config.yaml
positions: "rope"
beta2: 0.98
final_lr_fraction: 0.02
max_seq_len: 1024
doc_mask: true
train_tokens: 401200000
Each number is 128 + 24 x the weight over its row's rms, rounded and kept within 0 to 255. Layers, rows and columns count from 0. Numbers have three digits each. The size before them is the row's rms in percent of the matrix's.

# layer 2 MLP gate, 768x192, rms 0.182, rows 58-86, columns 96-191
089:113103101124154186081118132120103136116148092139141108093149125123165151149095103137157096120168130154155118081104101165171131128148129156155132135081131186083088167100101122139107125154115117123130101171101121148117141125163089120131150126103162133112094115173124146177103135125114122128
098:167137111156149146120161151166111143136138161153116136126127121148144115113094116138141104130185136131130122151103103108102106134129124130110103120143174137153116129121127116171130107147132166115078098117185136098101131123092128145128136155100114152092137092121146126146166106170126127148
087:110115123144136134152067103100161094111112110164088120135103135140153143145107128163169156121155107154143131142141107148144168151174145108126096123175118109091123113153161090133117161114151130117110131145138142138140172155102156140130156160116155172109088184140133149098094147144106169156
086:110168164087145126156124157179126123115111142145149100122113094082086133152133135131168097080114119096124140133148095132069164155081122143159120164131099158085126158106121125143124090069159125137121144116189101119148092122096132124109109129129125119099134134155155135131128170166105123116
100:104114150150113128138120172134167116112116152134154114143070134112118125138114077108141099127130109130097098111132137110131083208133099136098121106141126100119118128128089159155169093147102132126148143126177143082137115120113115141150122150094107090105121109159161125128102131171094118102
099:107095146107098126164141117106144141189150087168126143128114124140144112110131135101145124101147153137167139130139128130125121109112123064121125132169200104157109148142133076137099116108130147180168146151146125116134095125130114116091137108112111118187126136100107159171153109108059153107
101:131095123135108128136126137114127116116151143153120143171137117125143136089119144145149142157103112114104137111145118076116138131096088126149119121115150155073153153137156141143154102123097125115102168135084141118141129142136083152122115167101095109161133124162145095151099147111135127066
088:136106139153142158123160123155155097120109142160112136128126127125154155153126155158161161137101165093126117108111105108094122082124136135137148150141151145120135110122134170078103089158111110108085128111110141089135137179075097121127184119095117125142157169105121131110119165109124102129
105:124120166155125136154104118138127139128125186149141154127098129160113135129115097131107138133156147068133126136143159153137144112112115079120073115119137124144114091109105154108089116152124141136109141126145097166116160121158138129134138126104138144089095133125156157179125146079123107108
103:133142129078175144128149128127129156102150136143124123129100106146123099134104130114120140140134138125118104134085146124158140113077112131132109121127130159163147106117147164181105105143142092174169097120186135162111143146140162143083135187142104131136136091102125183123121139138144145131
102:094130155163149107113150114120153160109119083122150107113121091137118100103122079105133171102156113132100162158095122134126184108110171137122126105142179119136116137158120166110109074126127132137159121177129108115087124111128099141112127142166107098157109124149150096151095097158115127114
096:144123129130112114086135117138114131161150124083143158112116133116117155083147094106096170089176133123123181159115151059080158141124130122145119144177117146083164098063159158098097141144106130183090155134143187113131118102121115139130121083152156121138114128133119083122103130128146123101
115:106126175096166124098132089156149105117118061132087160130122123120156112141208127140163098149108089175117139095119134134128071130142153099117157140118144127136114119097111158133129121127122133132131161120157133104141129078133165103155117112128125130095104134161175089099184143138067135143
103:131121067133121153147142140059111136143150126143103135130076173156106122106120149121145121102080119087135172063139150185101110112114115110130139152110156136156108111154139108130141201166116132096134168148069139148160109147119123100133086120118123149168153104105114137127144124157163123162
095:157176147129121108141089113097121151163062135134116120075079133163125159140091148130105141137155119156125144137120138166136124068101129122154118121146097119151132170123112120123142120108102131160116100120112160121109077160132129138128119117109140168179124128108148144141129136100127136102
112:171130115109118123116139168095125132138121092124139152124145103147148096176179108141143135150119143151126060084128133155119115123112067123087156143147141155135099100121089147142144094138153182152132093142110158136125111165148084150109119124124148154124110112109111138157131138145107158113
095:126151139106092137082087108171124106144103139157118102121134145132150149103150174143124146122158139113140126133105067128112165105115090124175146099150154107173135109150157125097122160152157124113124116177124108088110148108162116132126092149171124162124145175158120094113163178128124157157
114:124152158127165145136169159127157104135192084144138098121118098138110103131133135124141134138101149120130141153081143159119154110174117146111135115161155115160126149132126116135090105145147132137122101098130084120088141138099092107125112096134104071122126140149092162121129137174142123093
097:101162075142148146127101113106116093144127135155097123145120141101077172157130121106105145108078148138120113118114076139138180135159109139130146128119087128101106094140102118122110118080145132133132155160135129141137108121121099095058142153105119152120118077133116081133140136110112151135
111:140135184105136116139134113097116128174107157125135152143148163136110100162115124156143135151115116159136173164091125145070138087146131179155151143111155164146123089118140143114114140104112159143157154126124163097129133099147143127095156174121110121157119121141146129142131186138132150102
110:127151071120142107128126101104103086126134136125104103078122145092145094147111158091132128123082118117084119179126144112130177115120175142115137183120103140100115132138128115151146182107146140132147095080098116139086143120107162097124095152168129097139106146160086142130096094150122123146
104:113152137111166154183110111145130150139083110104105112118134142129152109158176116169144129103113117124135141098137128120114130132145127174148121067180125116161151140098137126151111165155111169124148122138097152127131130118142113156129099104177140173119142104161140122142125110123135136138
087:102128142118126134121136116164103147164166104105157130164111125155117156126162145125164143140128131130157096109100092122136058137146139116126129108144194122100121109145112104131150143161121116116159115124145121202124108171115085131150132132103086135164094168107127105165131126104162099133
112:125101155100140159159119091155082145127151129141134104130104114109095144122102084141130139157097113115123133184136117118142122113129105134108158125148128135137164128099113126097122121119110126093160158112095084111132059153109136144131138140114142141131105130124128106147116126109145118099
100:111183181091141094116096117135115108122140109167141116113166118106149151154111122137133125182115109143110133127134113166149128143145158123143119132128184117121152132149126146117129131147086167120130118110149109152115121081168181143131137077121100147135154122090119138119153100184107137123
100:119145138131103142081124152125129143128104133137138128125107128095155109087162139118106119127129130112103113114119125169141118113103101135113099109180136091115122166152178088155151131159123130149150112130124094131141122100132114151135121130118129127106100128130106099098172120102098137088
100:093118128154136096089136125146129116106143144096140175133110090137131099119118095178109152138169104158164103124114126144120159072160122108101137102108108117099166155140131097131116130151142087160130119137140142123099124126145103144146092096197111116128115173144129124134113159061095143123
101:148139126099161146106154183169125145111107081144121095158088151119141133117163120110077133097170140124122130132162148110151125143122133142132113118166094131175114110124130121089119118160106125104129087130119116110108164093137105135120122154170132108102127167147116145105133125143144140135
107:176145127142115122111147110137122098148100158131117113140118134139134116136091153100124115104143179123090150132127108172161081103130101103143091113117145085144114109144087176157118101107123117110125119137147088133117111101124153142076081146105125112107071125133146128142131098093091131143